Weights of a small transformer language model.
Architecture: RMSNorm before each block, tied embeddings.
Each number is 128 + 24 x the weight over its row's rms, rounded and kept within 0 to 255. Layers, rows and columns count from 0. Numbers have three digits each. The size before them is the row's rms in percent of the matrix's.

# v: layer 10 attention value, 512x256, rms 0.197, rows 466-511, columns 128-191
# o: layer 10 attention output (transposed), 512x256, rms 0.124, rows 466-511, columns 128-191
# gate: layer 10 MLP gate, 1024x256, rms 0.16, rows 0-35, columns 128-191
# up: layer 10 MLP up, 1024x256, rms 0.153, rows 0-35, columns 128-191
# down: layer 10 MLP down (transposed), 1024x256, rms 0.225, rows 0-35, columns 128-191
v466 118:114144121129123132101095169133166061143178133140147129094127130120132134089152103126151135129133051154110088150123122066141137108105116101131113124192137129130172151149149128126104145108100156
o466 118:162116133190108157119091139107091123126143151126153099161121128095176135146116130124161173126096112117157120144167107149105128151146129147126150118131111128111114133115106115147137132145111098
v467 119:140086162145163123095143103094104108157104131126158142164115114113132117139134138085110112125115157152100103090131154080122103117150112168097095181129127133157109139101098142124146157091176119
o467 119:116144107128135108131085164133125123119137161143112114125125133166180150139103134152111124146110119121149138112128113118148150141123127142159130118151083119154146147144139120178105098167076132
v468 117:109113145165158125116191125134154115129116123176146079102139061137138144092132172086118113122126148176136158150166109112152141118135133172159124089154122174100127146149148123177073129103120130
o468 117:115115155119110148120126163107129131184136132088127152154160154124072112083069106105119150142170155124119127152102106113131113148131142111152166161113121167139089119119120094112130114101095121
v469 120:128070114133155126114139161130125176102130149145109133101107075173115146160143143100166134100076142094114150117119154135163136187129121127145164184099115139152137150166146089127115123137150130
o469 116:108126129131083124149116080155153085151134122164140156092151099144125096050082122094165110143138133164107119103144110154127150123109134107115085113122097108119130156098135101137107159081141147
v470 119:110133178140174128122155124117133151159130160137108144171102145090122158163118133155163129147155142154156147174155115114123118135169127160100141124120149151094165172144133089117129094137104131
o470 112:153117128117104107125095116081141112154119145152097134057119154152123103105142147112129136092124112186145141112114138131121120162118123183148130131136131141160179104120127120159126132160102130
v471 118:137130138163145127179119147115152124107105104149127123132085115082129139152143169140130142138066173123152113079135185096128142169126094144118134126145126118116125133102133127140159062137120132
o471 114:172104143108120139106125118128129105108097164106131114129119138119139072121134142145058133154150129137097168090112126147147172099130152134124085135139125150161130119127116140146142117166141146
v472 118:166127127114118146083141212076158141124137127152166113110129116155116138096132143115102139119119141116120126109135125167131110124151154154104169131118157122119121093141119134124122084116117141
o472 121:122123116152152138137123104136143141143144121116130107107161114109160125102125133117109125104137153108098138099130157167123148136141147101129127111118133119116131145123131140161155136127142153
v473 120:088094160072122168152133140099119147089123143174098099172144111134135124163116087162071126122163118107141123105106131133113101088137134084110137128166145103174124157120129115114146084114132146
o473 117:138137106147129146107126124129107094170099107108128146145150121153140073152143128131111143147155153094102066101139146087088143149080159167114191120124180084166117138141159133087194152119136157
v474 115:134146151128115183133124113135132091094098138143148102135104159154113126125134070099143081129108140107124149092168140154137134094129164147117145091094087120149189118137122092119109109123122144
o474 111:172137105148149115143153154143119126112138195127175168063134123093122136150115136102129122115125131155163114135106109170066140121126185145138129101146149133141131174132104157137112153142093099
v475 122:150134112108153114161149156125118131103152139128159106142130093141116107119117096117114134115133143110151150149148124168146125104129133154107124109143137111119136107121116091143144147172109098
o475 123:127156142127131094138153093136121133122174131135114098112137115129118116116127172201107107179105133102089138107120134148157073138138132116139097107127114128143120166130156164134120058125131138
v476 122:183113139111126097139152124106150135119167116137138089123151111127120142099107135152143104126126111141142137091123118153126162160134138148120103100150134125115160129105094141111149118130130139
o476 123:117167094173128130107132100155167161127144149168148129128115131125115125066132125108102131159119172131168153118110142169067119080138137118141146137118107171112150131130108128122084154151128129
v477 119:201111139156111126136133136157090088161155149151133166161153127118179155138115119153134144138117126072157145112116138115164135132127110131152131115110162115122088119107126173173124100151145105
o477 120:097150126174134123178127156129184142128108145144135129131154121109114165144133087145128150089105155164111080153095123138134120104163121122155120183160147155166115107144135119095153106117148154
v478 122:126130140176112135122168125116086116161152085160125124099160142121140117117134139106128111132099098169082094086128179109131133139130122128134115140089144126123086137155095122135130126119076126
o478 120:078120135147102101102113133134140103148102145147127158101127106118118153117097150130088107131159085136102187140098099131151113099131122128164143153144124106128141130083149113125111173142146125
v479 118:123145083118140117160157151150141159135134133110129117154092151152117145109128130104158147158137163120118137136148147166102169106144114133125121140094164132206131168167126127112146102133116112
o479 117:110085170118147142068199150115106145124138138145090104127153125114114099138131133125109138145156146113140096162116126128105112081144115146121090111128136100122114155093072152082095138131150061
v480 120:159091134138098175087127131103108131122145132121114119151092073173159167105146143146126102130119128140138129113142124139124126129115111072133083092142119102151143110176113093107157129111133152
o480 114:089106120128136131123155162135086101162115144150090106146140121086113106135112122138162104099146138127113116101162127138120130126148131131153167112076133065098121071140092140099106140117094128
v481 115:152122159136145156097131201173115156128111146123118123104081107145123169131142172159092098127123109116161104101149126129112131142155141105110142154135096165143126149113112089133156138093070136
o481 118:166148162134085124147122126130137098173115119109104157119134118149110122134135153150144115179143122143109114116118138205154153145122152142146135124114146110135183123116150176098098109118131130
v482 120:134131115091139084144134133106156150068124147131098124135123162163133170108108144150146123120076098152108133098106116128150085108129084167152120133110153149111112152133113212123145120139113139
o482 120:148136138173135128099105137120111169133129123139152146074120122164106083128142136128124093107126132137092156155099103136129103095104128132116148116129148138146158130157154116144085117125146125
v483 114:105102178139093163131140152133108110113141143114120128155153126201141110142136115111154145123094147125149129124114147110143130144134109145103168110166193105157121094101117087153163149128120093
o483 110:153139105138150156128117127116132115147147101135116123089117104159145089168156115119081147105146092144149104117135114121130086144140141141139146128146101128088094138131127109096103137125128175
v484 117:171137150131136142105121084143187167099126151114129112112136148134090125114118120114178118119143137136082095079123127102135113136137155122132116118166112105145085100144144128153146125096189102
o484 116:156103149131141131172137147099110143139126132140104114094135112168114162124118096144115109135138156157089146168129137133061144150124141163124101118123136104068151152099152156111123149151153123
v485 115:140145134171147146101125144092123185140087151130141071106159096136121111136139156125121137133136126150127107120117113133109133135129105145144102163115157108130083185131122149127141157110088142
o485 111:119144130122076110174109155118121145121134152103169095112135157172134093140141135118142126128166128055176180111112130135142174129131158096137174129107157129086154114098095115147117134116182101
v486 114:112167135138123117105136147149181099145126141112150094145130136148139118141123140140113137127133078121140107118112134124109092151127114180113112134122138096128128111067150105108125098119112128
o486 107:169075144158113123099128105108120123083148109149084113162126142165149129146136156143123127176142147132131159159141132128168163103098173157136129126145133128117140177120132074141178126164134089
v487 116:153103148121153108130088112148137103095179129137091141121108151122126125132118113139097112119150197042182117121129146155102144182091073138141168133177090135122128118177070126088114112122108156
o487 111:138133134116115136132144095111106106070099106115164136164160094115100127120152160119167135142150125142108115121157110150127118077194162159129109112084149085166139109155158120109106142131132160
v488 116:118142163177151140149112141104154138092161135095126107116171098181129141165111153157100148130168146104113110147112150112151121130101113126142130130119085123115128114112142128118112076135150154
o488 112:100142155113176104099120103122162106151138125116125145098133143200151075131142062127120138104114148143148173164157142122128168106147120181106148162142156106128122143150140091155132101139164167
v489 119:135152144115142144128151079114120123116122112106147143114153136117124168150109127106126127150142151158172092082154204150105131163125166152112156138143120186144119120137161154146147144092111093
o489 123:106157119110171127130103143131111111083140125124145121125144151131106155142123132150136129115143142113112163140117155109120115143107122144088108163132125117143145119123110113145107121153120173
v490 118:133146130130150113108132103114099115107124108165154137089126128121142112131153121190131124124124170148105116160115139123124110111148154131143147116169112118126098135095110169101140117113096141
o490 119:142123129126105161153110149157135124164102145107088112099127119129154168139108141113101124104140080116134055096119101121135152140144120084101140124122132060112128149153095128141168105125167145
v491 116:132062155156138085142084114140112135112134141094160109148108136108145093109126152115113130104134127086137145123099137098112105149097182107113084141110129086116087145179115115124143134079117103
o491 119:131149139146116156118124161116084124081101128142102163133136155129108138122150131122086150112103155157114160078116154087120143150137109123149138115117154104114137172113153111115103110150118087
v492 122:081146119141117155107124179107136122099161166090162096136111140126161136182142110142137144137096116141142173137137133127128141161115159155136114121086136132121137102152108150118110129104144110
o492 119:135143152151178167145081144145138147164119107121127162155086121162110098105142142151112102174145137134119120110113123133160112101128106084137136086165155122143085158109154143117145131171149128
v493 116:062108091128112118142154152109109132138110127153141127134136092144105149139112094081073143125101132125126148110117109133132121124152115129096142161131115107114139130172104141091157121146118132
o493 113:154154134109116138121110079149136127148131136073142137111138118131147083114159104131193134150146131081147090094122175109116104089178117126135116115098105156161092115139064157172139137100123112
v494 120:128151110128125126113122145105111144122116130130157114106138125134170139168162127156183065130144152126120142144146110137154164118129118096101092120184111140142170147117106132119107107131080085
o494 121:115138176137144125138117132164129123124161129182124140141150113109130156123067130166146148134107128072136153121118158131128139150117166084123148123102123147127129135118147146149132127119155139
v495 120:136142149182169124117126140127131163131164126119121122158168120150145172115079102136138102142139133176120094104095102076151128114105135153130162128122099123118127137119100061148066101154098112
o495 121:155099195124110141158173126078140107107122111109136126122124106112135150097177158112103132149136140141111114150097106159145141168106143109139165165094117093149112139121139137123165132120143177
v496 120:158136135172152095109137087113107105168162163152115092131151086113117108192125146128125140113109127119136160151122144128067113115143186174150123149109137109110090092147151106122143128130111149
o496 117:125137109161119122134133157106123154113122098112120124131128148141134167136132131122146131122139134077136101123120168133142101111091145107151091103184158109121156160106107173095133120117105134
v497 118:114108113128130136099117180137141113111103104142148081109140165165135129156121123135128133139101143134136143189078120135101127121130135114166135143141143091106120110128162127119156171138127142
o497 118:136138132143147124085117088112169164106111134154110124109118110136133091161113121107127146140153143151140088110105182146102137128160110141132131141112176123139116104107086131139135128163094112
v498 121:112129121144140113159136109126132135120155137156097133145119067147115124084137127140138143129100113122154130199100143071102118138126133129130110103176106126101141111123125170138117103127130097
o498 123:179099140122117158121157115088120137147141161143139140124104125139125156171093110113070115152115136133157120135149132159127143154163165141108127132130122108097121083105147124131073119121154163
v499 120:149146132110161107131165145124102099118137173145092126094150154135092129149089153120092145111133155141112128153115117133140125123137123120138133113131111127142129159104094123119103121132193167
o499 119:144141126150116115137137107086132156115138090128153143090106112164147162142102122113148157128076148129108111066160142126158130120130111126110147148132148117113144096135132118194108135123136147
v500 118:109172109151123108135103175112116153097129153100142110128135145109145126125144140147120161137120093118092154115137121113153117123150159091164152110163140124140113139142171119116136138108179143
o500 117:176138134110128144098143085099143110146165163134134115158097142126136111135094148156151119094093150081114122135122110157142098118123122133118114133146146113115139093143122109170155113121136086
v501 118:126132118151094156098109151112161059160133104148130177153129146141158101200129140154147113102158184149117174109146120119111048103093111136144120108131155111100131162140100090113153138153110133
o501 119:124157141171133124146133133126144164132154154079169131105124142133062106089127123167146166116109125142102119114136116146132152105129135140165150076136132112135120128138152125117114104147151148
v502 121:106115102106122137134147135147167083164076113109175149125162118153147133125119138114128137129123112126111101144120084172092151107130147123138128126129130150117110127089198126157098065151107110
o502 121:122143151111084163123099127132124177099097128128082104150125145122126126121127109137132093142119160141146146124137153142141109146115164092147045124135121110144106142134113135114185167093121117
v503 115:186086097098139101079100108122102106112124084115116133115140113138103150086164119112124131143129128130165148126149114123130091127098099146104141133126164119136177118117162158098120139192126186
o503 110:108113134167127152135100118129112113138181158142159153092105143123128096131094118118106124177137093144095097146142105118127134096151126108134086122146149118137122112111179155142133141130128094
v504 114:161140116141110156118147165128104079128105114156138110138175124162116121126114080143155138132070150122163090127159130116078110146151175127144096103104119084139135102179118168106141144088200155
o504 109:133145112134121098149135130166079130100131145118117117117123078147161132162097128113077094106146142151152168122079195103115162138137118095085116140123135110131151146148161103111127104176143133
v505 118:116173141115151095127114100139141128079139167112127104108140058088180186158140133103124124123137124110125121079143127185113117102108137142129121079098165145121144144162171124129149118095124148
o505 113:113137111112155155143146095134133077114106137145125138102115142163086127107145168139156141148127079146151112136123146116134116135139126060115123134172116126155116108113076137129106100122112100
v506 115:135121136129121131081150136143140173104142130081126144122144114133144157157161090083102163129076137153144146136152124129076156138119144128113089098197143154118099147121140112109116160130175101
o506 114:099148192147147113143137143114133157124139143144082137116161122141144157108093155140142095126172128148099119114129111126111097118143166122126168133154159165154139141131132133151150166130090123
v507 113:098143151097150104103155124121141102092148126120123127147140141106164105156149112143122081146097123169126134109138134126114162136139119120158119131085114131141144137110129159141108128137140098
o507 108:102132093139143134116092134120100156107128081136101101120125127097139135118134139066092115180097158153109102107130131100108135120094109109137186115099140106120121109128110113116109127107091144
v508 124:091147153094140131119189117135110108142154107088151164115134122153125099122150135144113095113125123178158108135092105112145147083100141116151126099089132121132117120155105149100135094122162202
o508 125:119099156138095081110101147107140126102100115157086131143121146086138117119110099076130119118084078120153139112145139146156114131154145175138191165126142166143085132092146157164169106152111091
v509 112:192139104132090140135167120104165098157164159158092096130122110110103135140105125149167124134141171141146090137116163129128100159097112116100103138132124117161097157161162128123142087157087097
o509 109:068158161131155124103131114124102162106114146100118111137132138119143131142143129087086114174092103141112133160124064133110104114138099100154123129116131157111169116136092154109113113123100115
v510 120:165116182160140153121181123152126112177140158148112096150130156131128101119197140090136161140155144126117119164102122176128147131118130130149122104165128097111115099126137097146107190144162088
o510 118:147141089108096075169179141154121135114126135182144137142139112141106105131133088148105133141135119140181125149132121083136130129109139118109126141074147164146136115130129105164180066096140106
v511 119:113165128133163106145125156141131115133154122175124156144099090150151151090115149098128114146159106109102193147126170116068123138182117088042109140110101097107085102100101182139156137137146139
o511 117:117110127151099145070133176189108149119122142125125095158112147128115122128135163140122127122138120171099128124177127116118164150091127174109103148117127130121099103157088083098110108112155131
gate0 098:147131130145136163079124141103163104095114135172131128113150102121093114115122109143149140154141127143170161145142153122128125126142083138163123110155149140112109118093142105137111155091143189
up0 099:137151137146081159143110124125164161109097123132118114083120140160099132139081110168141119153108112113129111159119141148127105181131135133139071178109152093118116113167113106119128155108139118
down0 095:142143118122119143130113136099102135115120127117087127096114183117131129140166128148134147173191144067097126159141117151119127114114128134100138107128149128151159091119103118148098082147119075
gate1 103:103164153126136152141161144115158126161100090117149072106096119125155132103146107133107138128137121146141129125152139128128115161118152129125139108121092112124142135125132152136117171168140128
up1 100:111148127103152108177135144107141091136102079093111124128121191144168103132112139099114142153095120107105148180131128116134145136159194111132141164108150133169148145105088139191082144126129103
down1 101:107114127157175135123108112145149122124137102114125135135172167149094137106122112154122135141103143129122101104135107100138133144131140106088113153100135131152166157150139152115114117120134073
gate2 101:117150173123157153142146119109169135124175177108132125169145124116104106138113106130112108138137081126164098152120127153107091136134104140157080155071155118111166157115106143105107132130170132
up2 103:128148113079106152139145107113173131129096126141141166137148143108128112153080106122161167095116154114124122099105097110086108091148121119135151111124107119129113118144141119159123110114146126
down2 100:128081132132111111114098136101115139120134131172156157117118140143100172160122128123119122084071118164130120119104195121108128124118084111146095161130145076139101138113102118083118135104104155
gate3 109:143101187157154103113153175132125122117126130115108174172109157178117147177138105117143135109131172136094117097114140104087146158126138157139138147139100088154122123131111096137175103118159066
up3 106:139102145162142094143153119140125148164141144143136094130110164116126135119147114121116113147077136107149143103151155105103103128153153154158165110171146095173100077163096136182152095164115078
down3 101:121149111116093156146092096104135112161111130113135112118120123151124102119127131143155108255150110147140117129130102134151094130139144118111146141122119135107123152117157117115130145118153169
gate4 099:114158149092169147148089122126145113145102129110131122112107113137105102117148149142110122155128133138130100157131149146108129105134085099147128146091167114095151125137109118082101130153163171
up4 102:131171104107080159072099127092137126124110134156146141103115159179145156124169131170123081119150126121139140137160140132161147119133149126117128106138118110072137111144091120100147136129093132
down4 102:127145141141114123092091097140093119136114080090124111136143172156141097154102128141144129181179135177150130123108135127163102143127147085139093110124094071108123096127125147098157108141144097
gate5 095:124134144184150103122115112127120142111125119135105125159103143098142179153106107122146156106100139151111114151105121103159112131152065181163124119109133143096127131194102118131173117184139139
up5 099:147129125117125091147100107159114117070115127120132093172141151097167121115096101125101146144167157088076101145132128145157147138119096137162134134162128125149118138129108156150120117160135156
down5 101:167141108134122074135061127112136133137161081143136167135079157139131092105114124126121145100118122112121141157146103137118064122140115160131167100144137146160162132090112133108144120157127123
gate6 098:125127104142138164172134125144153078135132161151130105152113150117129110176125138117082169107143135136076100056127140173128136116110141120139155165142147195114158136173132120130164135122130118
up6 098:131107114116126131100136140108135142142104084174094138120096111142118123125108103098129133148090093143136132130149106120093151079114077145168112148100093158087123132116134124153126087125091123
down6 098:118116157151109120118108096122142126098109128117109122133125132152101124117143112095107105080108103088137190149094125099164169137134115103113146153156105199122118138131129116109125097141091147
gate7 095:180190122182143083141138146108155109101108132174101139182092103103155137115103139120118100098124128131098130140142139125153120175131093171143153164135121136152122125142146121107175149172067127
up7 097:154161138134128117154108120140116162098112130152129161147140115090150100106100173136150153118147160171089132121107089130068109151123142105120133134102166079035099110128153137097138135096148134
down7 093:161114149129156107151141132134109149133100116138152131124134151143083111105089171104133131128066178133078100114065112134089090106091153105111174166106113118115156092074126142145111146116148100
gate8 095:141119144151070155146138141149127131153105176097132114138137135128131092152131171115122134110092137134126101153111144133093150180134116109160156082088111138146107149100141144106087124162131102
up8 092:130106123100131127104130136139148116153125113138103122101117120125147099116144100123097114145151127079115154151107091107175137126156120187114175106120181142130141167135142109092119158114112128
down8 097:141141147103123148141132157094121165147135192143131115162137135119143135118133137150118094199130105116116121144142112066169108109110162139142112136116160119132119119086125130118110109115151179
gate9 097:114125114128138096092152107160115135126139160127107150107149109133140146072147186110122139114128137123111115097099140159117103116116133135111152161102128140125136114136135124157134111102153149
up9 093:124103137123114128119132123147133158148157119082162157130093100160104097186102121137144142100137143123169140095158130089108125138110121120116149127165105121144135130163156111156131123117095142
down9 096:100123105104113122133094142136142138118112120139165147167138094103143147139103156122109107139054136125134144154138090128149129133102109102146141191104122133128149094099126094124149144124109141
gate10 095:147111171162095133084166100119119138128118106112115094136131139130053167090131152146136132092107131122151115131119137161160148166162068121140135151142123069163166162138131129098105145149157155
up10 103:139098132102114139109164149099152158136116116116107107130118152119095102090152101162132135106123141082121163103143157104094095123185151099140129098088125098092148119082131111105108152141109129
down10 098:147129124119132125098087155121135134131143109170133168132102107122106103123152135154122191010109132152139107144105114204147113103129126116126103117109114138149111134157131149115167111171154122
gate11 093:081140102170127153128115154113132105145161189110116126135107165161117129125120138109140133100144113150116143090121148094122068149130116130114105113114167137146148145095139087157137135130136111
up11 095:082115136136135124123130137123123085104110122183158157126160133149093146139104124137158066112134142137068114171178116133140125131093083129137147118103135113150124168090107116166112121151122106
down11 094:156134139083122120122133154143144125109143115131102132117116160154152138115152155105128104168131166154148110118190135124160103159113119081123112136102140154100140144106118167136145097125117119
gate12 108:096108170191102104154128134139121153131133179163094093123068122157142166114135164077117125079122129135109115145166158151119122125097145126130112102090135137132149129087156135152101102117129134
up12 103:123113160134083176120112142124102139114118101149118154154153116126105137131132111131113119170158147141130136136112109136126136178178124121121147150108125112130103128147140103151152129164099135
down12 100:113129154092116113154126147090121076132080105118148094186108127108118186116088081132134151076110129116150155138124164164137137128137139099136115077093178134137111111137152141132116099171121130
gate13 098:125148135164132149093137112089150152134130114094117062111139153087125148125157117117149157141142084126102163132123142085113150111102133148081141137137066101145133103116134158086120143132175114
up13 103:090088120135130115150172142130129093169093133136124150130128099132135122146101118157159094135140110153162131082127110127113085121139145138117167096116175094117178106140122109086135113095125128
down13 101:121164131143127144138138162125144135116107133107145098170131164083122173104084118102147164174140153099125127100151127106138104108131125140125138132151083127127153152131125171138164132109142133
gate14 100:153140147104131124122060132077147138139101177126142128075132125157098125124125110096145087139129134161107071137116152138112117120139108137100155153142158118177138104117110098138137140112137129
up14 093:138128137138121160125151136145092105171113114156159114144153160167095109101113139124139132074103118138152123129140085122150133092135134119126104148104115078107151143109100133107167128112171140
down14 108:140127153106142139146138133151145138127111111144161149140105145139129105136148146148123127000119139103123083105148140160115155108156102149102108105138166152126152089146139144112156126150120125
gate15 109:108121130117169161130189138146116129106132128142107161105140129122123107145150141105125178132113157099134083107111135186127154118168118083105098161169111089075171153090165104155103153151124152
up15 111:146112135096132146121137136140126121147142165138131131142131116124128151133081134146104134096122160119105137118085136104100134147116174091118175091138123120118167128108148112152119092138115140
down15 100:105111142127117174151126137157170128099152152110116114116160142131127124141122151141099098137156154170101180135135146175104142119129115188094151165115133194087106150100159121139149122139119126
gate16 103:125105104147126113135111127130131121082125147132131150094169153158093131184114070115092155138132107141119124107142134162126120098151113156130135110108130179126126094130117131071141098091125124
up16 099:126141139112142114139075137118110124135114117127129124128101109087126118112094099144102147086180139111138162100123108104169148097169161144109111096156167081160129147117115140133117124119170137
down16 106:131139139129146111141122163112149133153112095117135181151119114149105121141150127109125162034128105135116162116160116135135160127139126139167089157107143134121098146127150106101108097166129168
gate17 104:139093159137104087164150151111083121126109093154097113140105104149138078109118127149142169102158137090181128136133109127170116097123113170124112152104125088081126137154159093088088155140143129
up17 102:125176120114096115129112138116127205123119122096149148080117124083119131140147125138174127149124089132114139125136163128125097146142144115137123130136115160135118152085176135141154088130102139
down17 106:075111129160118163118161115092151134120105123119185141122152151107132130166083135129150141134105126169079132101143107139102160118133077145140134089139143132122112144141158109091126080134136114
gate18 099:081126142185135126139165125127165123108145152122113153128121097142113111123149160118136078118149138148163144121116137135124144139157110103107138109137119132129136164118092121138099127135099113
up18 103:100127119114121129069122126096148136097109157111096110117138133152166088094106098153118110132121147153106116159157097175119101125114124112151106123113144145158157137145153142096143179111159124
down18 095:132136135132100122100150159099154166104116100146129121105125133122110172147129103144126156099149139096108143133122159144136148124122153156129133114154109154141082106101135119146107137122139094
gate19 103:113172109120140104167166127118150097117101139136162153126136160128105094110120120073101144144150056127121115087140085124150091122132100149139143108087108133149142105099148123085090137121104113
up19 102:124141137145165116108111137110147145118150084112144145129154097130103133117132119180115133153142163089146151149151128143137128161120098126148161092125129121124125138105144145110120131143076160
down19 102:151162160111161120153138132117151142107167098100111141158190089129128114122122142156130184091120135150151108136162094120126136121086140147113135119172102096083141096108135112129141146060163136
gate20 099:098144148104145130136142136087144101123154132144128087143111174093090171079085121083120124113148170079092169104128167127113111149130141141167146143138096128119119080064115107102143140120156117
up20 097:108196101117139146128120129131157152168102136117126086100120170120161112121119120109127152135148165134151113169106168118178142151110121148082128150119148142101144157085138105146112152103111149
down20 095:131104101165152135137141131161129132102121141130117121145116132175163131139142132104103098161116176164170089132156104149157119171167118142136149090148096129140099123133109130144154105123128145
gate21 105:159166091161131122173124121115077104123113114133137132154127139107099133086139139148179140136151145144144116126141096149163116073093136147131129147157095134061131152101111109111143094208137148
up21 095:118164125146119106147148106167136152156088137122106079108144122119176110148109155155117130111132123141135175117098144109088096178117159129197135130142089134166102118133126146121144110149106117
down21 103:102119149137133129097128100130135082129141110145160101106128119117139088129103139101124144165114100135111131110139134112111143123134104127123103112136140135163139140134149113170187125128134105
gate22 104:159125086106117147113142101121089091158133067114150136124141113078098151125160111139097149058116126119123121118147113113128144143100074110127106122145116143099137167117139085110176146166111115
up22 101:136121121125137141141184161188129131110151127153137157140117134134115115142102132128100138136135063182137160115113108139124120177088121127125114133114156092098181120137121118098130125141130161
down22 098:137115129162127122107114159129112078078113096076119134149143136109105140129136108155095172044168151090121169139136130158113103137101147111130123082087122149129140124086122108149161134119085117
gate23 099:158114146183130147129148121109145133125139141142146171101116124115117158141137137108121127112109128094136124150167105139124132093080140128118130129132113150128144159057151083119131165176139099
up23 099:127151091124099107150137118126121132125130160161136156174149099092094113084106113115142102095099136087084123126134129129101143139138120143124101096150139153156107147139162142166122145173102065
down23 098:152114119141120121142139088083147126094182084136152140106088149106093141141179115105130094126119080097149091129142124128144136101091128153140106109137125152117164155108173069115125124109143141
gate24 098:146138111094114119162102132099150123118112118137115104106141110096140155121164110120135144088128122112134144139145110124118123164077102075122120145103147084137128137074140140116097141156129123
up24 099:121146138124144133107140174118117154130131141126136145123105104148094128122142110142114114106132120104176108114143089106122126099121124113142147112121142121101127144115142126114186098136134136
down24 097:144179150133122120120091130103114110105121151122117126180125156089112111121136116119106130092127153099115120100105149107102110112118167082109093123130165124123126120120155137100100129137122102
gate25 109:138130168124131131155140100125122101085129167161114157161143116133183108138100115092140148129169088148179122153102112132137127072129137099144084145086147207139133121139116106121121117106121138
up25 102:122170132105149147134120110121132124134114135156146129082130129157107119127133109137142138118113128122159072139117164100134115090109079111109152112125095115135152115115137131096178103160159138
down25 108:131142117132147147120139132138146159178113105085106123092126151130113159122156109128088173140115146169133086130117122118139100132164111161138170108141134112145097091120079115162133138149074128
gate26 096:166115129112145153154131136123096131147156147162157136127122127111096131073114086141122109124102128125133138135110157137126126153083129127099147145090128091122105145121160113150135083097145123
up26 098:118127129110157143088106136105081126110118099111162135097146132133085185162080099089140140156123109125143125128113128084167097119142119122141128115148116105084145134102116108179124129144100107
down26 104:101109101161119128139101140139136119146095121145145117127144143132176110140157161108120084255128115099126137114112088091118102133143129131113109113129114144135135129126081092103117150164119119
gate27 102:144130098115135085115181110117141131119110123182139113163141176120128112135147135100115111112161103127132166174122119171114162123172129124150113102059147101091111137091127085150113147160150142
up27 102:153196147122127131147194092109113084149112131165146122125134127118143111141128133124100147126114141165114108121112119144124139119138127127107129152127157140126141111067121133104129106157143129
down27 100:154158112133119138157085115113154131135161113137121115129118105174167146111111120146109103205130141113145111144084099149135131116099151128108151122117122123161124136084112116069106118119120134
gate28 103:108155111157144129133154126141133104090101116113162113174089142134121142079137151131115141093109114095103131110138159112155094110156092167114135157106139118143131139129123086152142096123170098
up28 104:147156076091101152098153156107108115115171100143113086177108106124186126109142105135190118086187134102085114119129135107102118130128126072134140121144162131129146162106111172079133135156119167
down28 105:123129112116075118124127166106114116101115147167151122162104124096126141154129051114111114161136124137133120112154142051124117138099135124164113161146162109141166184107120112136135148149125168
gate29 106:168125125132151139135110091146130148142153117132168097111119137113093083124096097164167093124101119092176122137098098151107127186119104155101084119114128132098125171108129115136139114106150140
up29 100:149116075142114125116153109100151112113194085138112101096189163166103155143101145125131106116093122123154121149174125151165080147127119110151107125080145106139153122139196146120129161133125096
down29 098:149157123133128108140101160121160140121096124139132151110124106113150144168122104161108156038120110091167093131122111152114156127158072143112106153156086110153127119130102180126130156132126128
gate30 099:151082118164139136122135106146141132117129134136081123121129112118114129125133190144113140114101092180140094150114122112093150158106142080118112100082115101119155194109155151123141104160069130
up30 094:108094143151114139161117141135110058105116176140169150168121136153104129136080095196153122195135133159100141135142126161115152183124100119147100115091152176097122127173114127086110129112149143
down30 103:120090123166130109144157147134159109096122117101090134144133148113139103107131146158101106064091122114127100087129122152050132133093115097121097070107163133081149118098132135100102143148113131
gate31 097:082116109130104144094145130112111171169121124177115137139129130116088102156184123167177176110114149084179093138157113087120134132128117113139107108153113116139118165145145117113146126135125170
up31 099:143148145157101102130120130167103107150125122156096122122117108136126167116115136125115141192149122129119132197176155151142132148087164123130159122126141132173117099154119168133133154105124116
down31 099:160079110123116119105123146146130089126094178152124134095157114166149151099141124127151131100095141123129111134137116129172155150123148125100143100138131133094174129142158142120140150119118158
gate32 097:087108139128144142184106117075086125108150138121098171155133150117153125068175095136121140168135126081130108115119148142133138125097138153117093091119129099154112153126140076188132126169147095
up32 095:161111124148119134162123106089118144134113167144125153095168105164149144083159171116153099108180116114144167156124125123134114130131114089103111128110153121134145123119140091146127143129165116
down32 096:141080143136144154098126158140145175160076167137151134169168162116120122130117112092124129168154124092107120149132110097167107171120122104095130104108161126103097116127142170144163100093163092
gate33 098:104078157161111125125143111120146113124139133114132139079096119158160143181160151116161142108158141172105134108134104155120154156127130126142141119133143113115157139106168177135132081147133132
up33 104:130061177112128091096139136169135143144101097090160163109159164122116127128085158139119142191152088118145119124119160136151092150122139138162095088111127183128082100116123114136100112163096131
down33 105:107161155101118126098144110126070117102147137135078110111099103181151093143127128096140111144075116120151115106143111135083148158143121119114158114141127119103114123149157167114138097084154111
gate34 101:112171128126130146149164156106170131143104177142151140138152116115162157119115145154117138138131140159114104133127141071168116098151132135146116126084141128138095143122143141139123091171132106
up34 099:142098163144112154088137114104101167142112158135151119120157118103157111098118132114115094148138147141086111151151131114166124122113127166081112122106118164089116108135144146101107144110150126
down34 101:139141141152099110124103105099175131090091139110124143107137101128111143142120111096131144145155149132146100160153108199087153111120144091110167178125146130062135122137125132124124132113147163
gate35 103:099127141112131116147115130107100137093169096110125137130132115109122135127176150116129184117099142140145126131136104133112135064092125151099115147082141156134116126099105140151117063149160098
up35 098:141135132094149143119158132102108135102130138126111149160143129118143123150131087139118134136119136125128089090126160140163093168118110106115106129104157157101142106116147124136195147114128167
down35 092:149166086124097108112110117140137138139117165120141160133149129124119135131142148126101118132109084080119091121099087115123135106122106130149113092120083126144151106101128117150142155129128078